{
  "d_model": 512,
  "d_mlp": 1536,
  "init_std_qkv": 0.0178,
  "warmup_steps": 200
}
Each number is 50 + 12 x the weight over its row's rms, rounded and kept within 0 to 99. Layers, rows and columns count from 0. The size before them is the row's rms in percent of the matrix's.

# down: layer 2 MLP down (transposed), 1536x512, rms 0.0522, rows 290-314, columns 64-127
# up: layer 2 MLP up, 1536x512, rms 0.0666, rows 291-314, columns 64-127
down290 104:65 32 56 58 06 42 62 57 38 60 42 69 58 57 39 58 20 35 53 72 65 39 50 32 31 63 50 28 61 48 45 36 69 49 35 58 72 47 36 28 60 40 43 27 38 48 52 48 41 31 43 25 51 66 22 56 37 43 47 36 50 37 72 45
up291 109:49 40 31 36 61 59 52 56 43 57 70 49 35 44 51 47 55 49 59 25 38 72 53 62 47 46 46 08 63 41 40 69 37 44 38 57 57 57 57 47 45 51 74 34 51 53 54 38 53 54 44 56 47 41 57 38 40 62 44 44 35 21 74 52
down291 109:45 36 65 49 55 57 71 38 41 38 64 43 56 54 59 62 44 56 55 26 44 36 55 53 60 51 39 24 39 70 53 83 52 46 45 43 61 61 67 46 33 33 53 18 43 34 67 38 44 50 45 55 49 71 48 42 38 42 42 54 60 57 79 50
up292 099:51 48 44 36 57 43 51 46 30 59 43 56 46 57 51 63 64 53 31 55 53 53 56 77 50 49 62 57 45 52 55 37 62 53 41 51 57 63 50 59 44 56 58 68 78 38 39 49 58 48 37 31 56 47 36 84 53 56 33 53 42 42 52 49
down292 101:49 35 27 64 47 45 51 57 51 50 62 33 53 52 27 53 73 48 58 43 59 45 52 45 42 43 60 65 69 36 59 53 42 39 41 44 51 40 59 39 31 53 41 45 16 60 53 58 41 45 46 38 37 39 36 36 38 42 40 69 65 54 39 54
up293 095:51 37 62 49 43 38 71 51 55 44 31 38 25 65 39 30 45 50 64 41 64 44 50 30 46 57 18 43 48 46 43 37 35 46 41 45 45 59 26 56 57 52 84 49 62 47 74 34 54 65 49 27 56 45 37 45 57 53 59 36 42 42 80 56
down293 095:61 47 60 43 54 23 52 49 63 49 48 40 39 56 57 37 67 52 65 35 39 50 40 64 27 73 73 58 48 28 39 57 40 46 56 28 39 59 64 39 58 40 32 51 60 78 43 81 36 34 55 55 40 61 50 51 21 47 56 36 44 53 63 63
up294 103:37 52 42 32 68 54 50 48 77 62 60 34 53 29 42 52 29 58 75 33 44 60 45 51 39 59 31 53 84 73 51 76 58 42 47 44 44 43 52 44 39 68 36 47 54 36 33 50 44 39 53 56 37 55 80 41 49 39 69 30 52 47 48 52
down294 100:67 62 44 56 51 28 50 65 42 46 40 39 44 69 40 52 50 26 54 39 42 55 61 45 50 31 53 42 39 68 36 56 46 71 41 31 46 49 43 57 51 70 61 47 50 24 40 64 36 59 36 49 37 54 41 36 56 62 41 29 52 57 37 80
up295 098:49 35 60 65 39 68 53 41 51 39 48 45 49 43 48 53 63 38 50 72 40 44 72 30 52 66 49 56 47 65 64 38 58 61 46 30 64 79 50 81 31 48 42 59 35 30 56 40 57 44 39 49 39 43 43 51 30 56 54 33 53 32 43 60
down295 095:40 62 43 39 57 31 46 49 66 81 73 66 26 59 54 31 31 59 76 27 64 46 44 52 62 40 70 37 58 44 44 44 53 60 52 38 46 43 42 49 75 33 56 44 58 78 36 65 39 59 49 46 58 53 57 39 65 56 47 52 28 71 50 44
up296 102:56 40 57 71 56 35 43 62 35 67 78 53 30 55 59 66 54 54 66 41 52 56 47 29 33 45 42 58 61 54 46 45 74 44 28 46 43 54 74 72 66 46 47 59 43 65 54 66 68 50 67 39 43 75 18 56 52 73 51 49 56 61 58 36
down296 108:33 67 67 78 55 57 32 42 54 47 57 53 43 46 49 59 41 37 46 36 63 45 46 52 18 38 56 41 43 51 57 35 80 24 44 45 70 38 61 51 38 61 46 43 57 59 42 39 43 48 55 26 41 58 55 39 71 40 69 61 16 37 41 64
up297 082:50 46 51 38 56 43 49 47 55 76 27 53 59 46 65 75 71 45 41 45 53 52 32 22 39 42 45 60 40 49 52 32 29 44 63 33 53 41 79 44 56 48 31 46 43 44 73 34 33 46 54 52 41 60 55 33 52 37 54 60 61 30 47 45
down297 083:53 59 48 46 36 56 50 52 84 60 55 52 49 47 60 45 57 59 50 74 27 47 32 52 56 46 36 42 44 47 41 59 33 41 66 43 50 71 70 42 52 35 59 42 63 62 35 49 27 62 45 44 43 36 73 46 44 49 68 60 53 44 60 53
up298 105:43 39 58 40 38 73 49 48 37 45 66 58 47 68 38 48 46 46 41 37 41 59 41 44 53 41 42 64 40 56 49 68 55 52 52 44 47 48 61 56 60 51 66 30 54 42 54 23 57 25 46 49 48 61 54 67 77 37 29 54 34 64 48 41
down298 096:40 65 24 47 53 58 54 43 47 47 50 21 46 38 36 42 48 67 47 30 42 57 64 51 52 45 70 47 61 55 48 57 68 67 47 67 36 45 75 53 46 41 38 63 40 45 43 65 47 54 44 67 23 27 38 34 30 55 51 31 69 54 51 70
up299 100:39 53 56 46 35 63 74 47 56 74 41 45 54 48 54 61 27 64 49 34 33 39 67 58 59 61 46 61 50 63 28 62 56 45 66 50 69 50 58 76 69 52 54 52 58 36 47 32 36 39 47 55 54 50 57 41 55 47 51 62 28 66 49 33
down299 096:55 42 57 55 62 55 47 51 31 51 39 50 62 58 56 58 55 64 59 53 28 27 48 58 51 53 28 48 56 43 56 28 60 44 43 42 56 62 54 62 44 76 61 47 44 62 31 64 59 69 72 38 57 55 44 37 54 68 59 33 52 39 74 56
up300 098:82 62 34 55 50 42 65 44 49 46 32 45 70 45 69 55 40 28 39 47 60 40 21 76 47 53 53 58 57 58 54 69 65 51 38 51 56 72 31 33 68 60 73 48 54 51 61 60 62 48 52 47 25 53 44 51 37 42 42 54 45 41 23 43
down300 098:41 57 57 58 62 58 46 52 51 27 64 58 39 45 34 42 51 57 59 44 48 42 44 36 62 49 45 41 51 52 57 38 50 57 53 47 40 43 36 45 61 44 39 63 61 54 59 46 35 60 57 45 62 52 65 40 62 68 47 36 68 53 49 40
up301 099:35 58 59 55 25 71 63 48 48 62 57 44 25 62 66 54 44 60 50 24 51 50 29 55 43 64 45 70 50 77 66 50 63 63 48 48 53 45 85 55 61 56 60 35 44 47 67 45 58 41 43 42 34 34 66 55 51 52 40 70 48 55 57 44
down301 096:50 64 35 43 74 48 54 53 36 41 35 59 51 35 40 55 65 45 46 50 64 45 62 42 45 39 42 47 35 55 31 44 45 49 37 63 36 62 25 43 50 44 52 73 39 34 52 39 49 45 39 54 57 58 41 50 46 38 56 56 56 47 49 46
up302 109:36 40 43 51 54 32 47 30 53 62 55 31 52 59 54 31 25 76 46 64 68 64 50 65 48 35 38 56 57 40 51 34 50 33 56 64 60 48 50 51 55 44 49 65 51 35 41 32 37 61 64 34 58 18 58 39 53 48 55 79 60 44 54 60
down302 106:59 42 51 26 55 43 45 57 47 58 57 49 56 41 63 46 61 42 16 49 52 35 52 34 46 62 44 60 40 42 55 52 38 70 20 55 34 46 49 51 55 48 65 48 51 54 45 42 60 49 61 54 62 45 53 52 61 62 51 61 35 72 46 51
up303 098:33 37 53 50 36 60 63 46 30 32 62 60 61 51 71 47 51 54 56 49 41 49 62 59 34 31 52 53 71 30 56 59 59 53 59 60 57 43 54 47 30 23 73 48 49 49 48 31 52 46 29 47 41 54 46 63 47 39 31 57 41 49 44 54
down303 097:46 57 48 49 58 47 44 62 38 48 50 48 42 62 38 47 53 42 43 68 34 48 47 64 45 48 46 34 27 56 43 33 29 63 45 63 46 70 67 65 67 53 41 48 74 36 55 59 49 55 48 48 62 51 44 58 60 52 48 54 59 45 46 54
up304 098:61 71 63 46 54 60 42 46 68 51 44 57 57 28 55 60 49 49 51 47 66 52 37 62 59 57 41 74 26 55 56 47 47 16 73 48 56 63 35 64 59 76 45 45 63 61 62 56 62 45 45 30 62 42 73 42 51 48 51 57 51 79 47 37
down304 100:35 53 59 69 53 42 56 34 51 37 51 41 46 58 56 55 54 41 34 62 58 24 52 15 47 68 54 62 53 25 54 46 40 24 56 41 68 59 42 58 43 33 52 63 46 52 40 62 61 26 47 42 25 46 45 47 52 62 50 54 44 51 41 70
up305 100:39 58 51 60 34 64 49 53 61 35 32 52 61 52 60 41 44 61 73 56 67 36 33 59 49 44 43 21 59 14 70 53 43 51 46 66 58 44 29 48 54 49 31 45 59 48 33 64 54 57 60 53 59 52 49 49 61 62 38 50 36 38 38 51
down305 099:64 61 41 51 38 60 47 71 42 63 49 49 41 51 49 53 56 20 49 55 29 54 57 51 57 65 55 71 56 74 27 63 32 67 63 60 50 55 58 29 67 77 50 32 49 51 64 48 38 57 37 53 55 66 44 71 49 46 46 51 55 52 57 53
up306 099:38 40 38 69 36 37 45 38 53 33 59 38 55 48 47 41 73 53 19 55 38 29 67 46 35 59 53 52 58 23 60 58 49 31 65 45 32 49 47 58 72 61 37 60 16 52 44 51 43 43 64 57 56 52 65 41 64 53 61 28 38 31 61 59
down306 096:70 57 62 29 40 56 54 57 41 64 54 49 57 68 43 35 45 57 51 48 57 77 46 60 56 32 38 50 52 40 45 65 56 39 41 33 65 58 63 68 51 51 45 35 81 55 51 56 37 41 40 32 47 54 21 35 66 49 54 84 37 65 48 52
up307 091:55 47 46 31 62 33 43 35 54 60 37 68 39 46 48 32 51 51 59 48 50 54 52 56 51 44 53 36 39 55 62 74 37 46 47 50 66 48 50 54 39 41 55 39 43 42 55 62 64 52 69 32 43 60 67 58 39 46 59 31 23 41 61 40
down307 097:57 49 49 30 44 19 61 58 32 50 52 55 59 54 82 76 20 64 36 47 37 27 55 43 59 44 43 50 48 52 32 33 63 54 21 32 50 67 43 77 59 62 68 55 29 51 38 43 58 49 51 47 43 51 44 42 18 44 47 49 60 48 45 68
up308 101:50 37 55 39 35 33 42 55 55 51 58 32 53 70 36 72 35 60 41 55 36 42 48 62 27 35 34 48 12 38 64 66 32 58 48 67 42 57 44 61 32 47 72 62 40 59 77 48 47 43 37 61 52 68 66 62 55 52 67 57 42 47 48 36
down308 102:42 37 43 38 40 62 44 65 51 27 48 58 43 64 48 44 62 50 46 51 68 48 53 51 55 47 53 38 53 58 45 65 43 34 54 53 46 70 61 60 51 36 62 32 71 58 37 49 62 46 60 36 45 59 59 46 47 54 47 37 54 49 58 74
up309 094:49 78 43 65 51 55 38 43 45 54 54 32 46 47 68 54 64 47 29 47 47 52 51 53 35 56 28 56 32 49 41 56 57 56 38 66 62 35 70 59 59 46 56 38 61 39 52 37 37 44 43 88 72 70 37 41 62 48 48 81 58 44 40 61
down309 093:65 24 60 55 44 51 41 59 47 48 45 70 56 27 50 27 65 66 79 36 51 39 60 64 77 52 51 64 54 65 35 28 49 32 72 60 47 53 40 42 42 36 44 36 40 40 25 60 69 35 50 50 38 46 71 67 65 53 44 48 50 68 41 40
up310 104:56 62 48 54 47 39 67 36 55 54 44 48 50 60 73 67 50 46 58 50 49 60 65 41 24 52 44 48 46 52 61 38 60 51 32 49 56 34 65 58 65 51 60 48 46 38 67 37 69 48 64 55 48 54 62 64 37 33 50 54 60 12 54 59
down310 102:56 37 44 31 52 42 50 31 74 44 55 71 40 37 51 35 40 61 52 61 69 56 65 73 69 56 48 58 31 50 40 68 38 26 44 58 53 59 75 57 53 45 49 50 40 53 51 52 36 55 56 41 43 76 46 43 41 26 58 44 39 49 47 23
up311 093:57 60 49 60 34 52 47 48 51 59 57 55 61 46 54 47 47 49 61 44 41 39 36 61 43 64 57 56 69 36 55 46 57 49 38 61 55 63 68 47 63 48 81 58 36 41 52 67 56 51 61 53 51 71 40 50 66 54 35 63 30 69 62 61
down311 092:31 53 31 49 54 53 55 51 38 47 58 53 39 51 47 63 48 47 54 45 57 46 54 53 64 52 33 57 43 60 49 42 34 48 66 25 64 66 47 52 54 50 39 32 39 46 59 36 53 52 50 49 48 57 48 43 52 56 57 56 79 34 56 60
up312 095:69 52 43 51 57 56 42 66 53 17 32 65 56 64 31 34 46 47 60 50 54 47 47 63 62 31 39 56 28 33 44 37 44 45 28 70 58 64 45 46 67 63 35 42 46 63 44 41 58 60 37 46 31 45 45 55 59 66 46 39 36 55 79 44
down312 091:39 74 63 32 58 58 56 59 52 44 47 54 64 65 33 33 66 75 50 50 43 41 30 64 59 49 55 60 50 29 59 56 52 38 32 40 22 28 61 46 33 54 70 52 66 64 50 69 66 47 62 48 35 61 42 64 61 49 37 63 44 56 69 40
up313 106:55 50 34 26 39 47 58 56 44 50 41 64 46 61 56 39 49 44 54 52 65 64 58 60 65 47 60 38 63 29 57 24 55 65 40 62 54 44 40 57 63 52 50 59 45 37 45 41 42 34 36 54 62 55 66 41 44 53 77 25 44 33 58 48
down313 105:28 54 47 22 39 58 29 41 68 41 42 43 49 41 56 43 38 54 49 53 46 32 29 35 57 41 48 61 56 55 66 62 56 30 50 38 41 74 40 53 52 45 64 52 64 69 43 51 30 67 28 44 75 55 56 74 53 43 37 58 67 40 52 55
up314 107:68 42 68 68 37 27 67 31 62 53 47 28 79 57 62 31 43 50 41 43 46 42 46 52 46 63 55 35 59 59 54 63 45 35 58 46 49 45 52 43 63 58 36 51 28 51 42 47 49 71 56 59 41 31 47 30 43 65 63 48 45 70 53 50
down314 109:51 36 52 57 36 46 45 40 65 48 51 47 68 44 43 45 34 68 44 49 45 37 52 21 52 36 56 50 75 70 23 51 34 44 42 44 37 54 27 51 65 53 60 57 72 38 61 37 67 27 69 45 54 56 69 63 25 49 34 47 53 70 36 24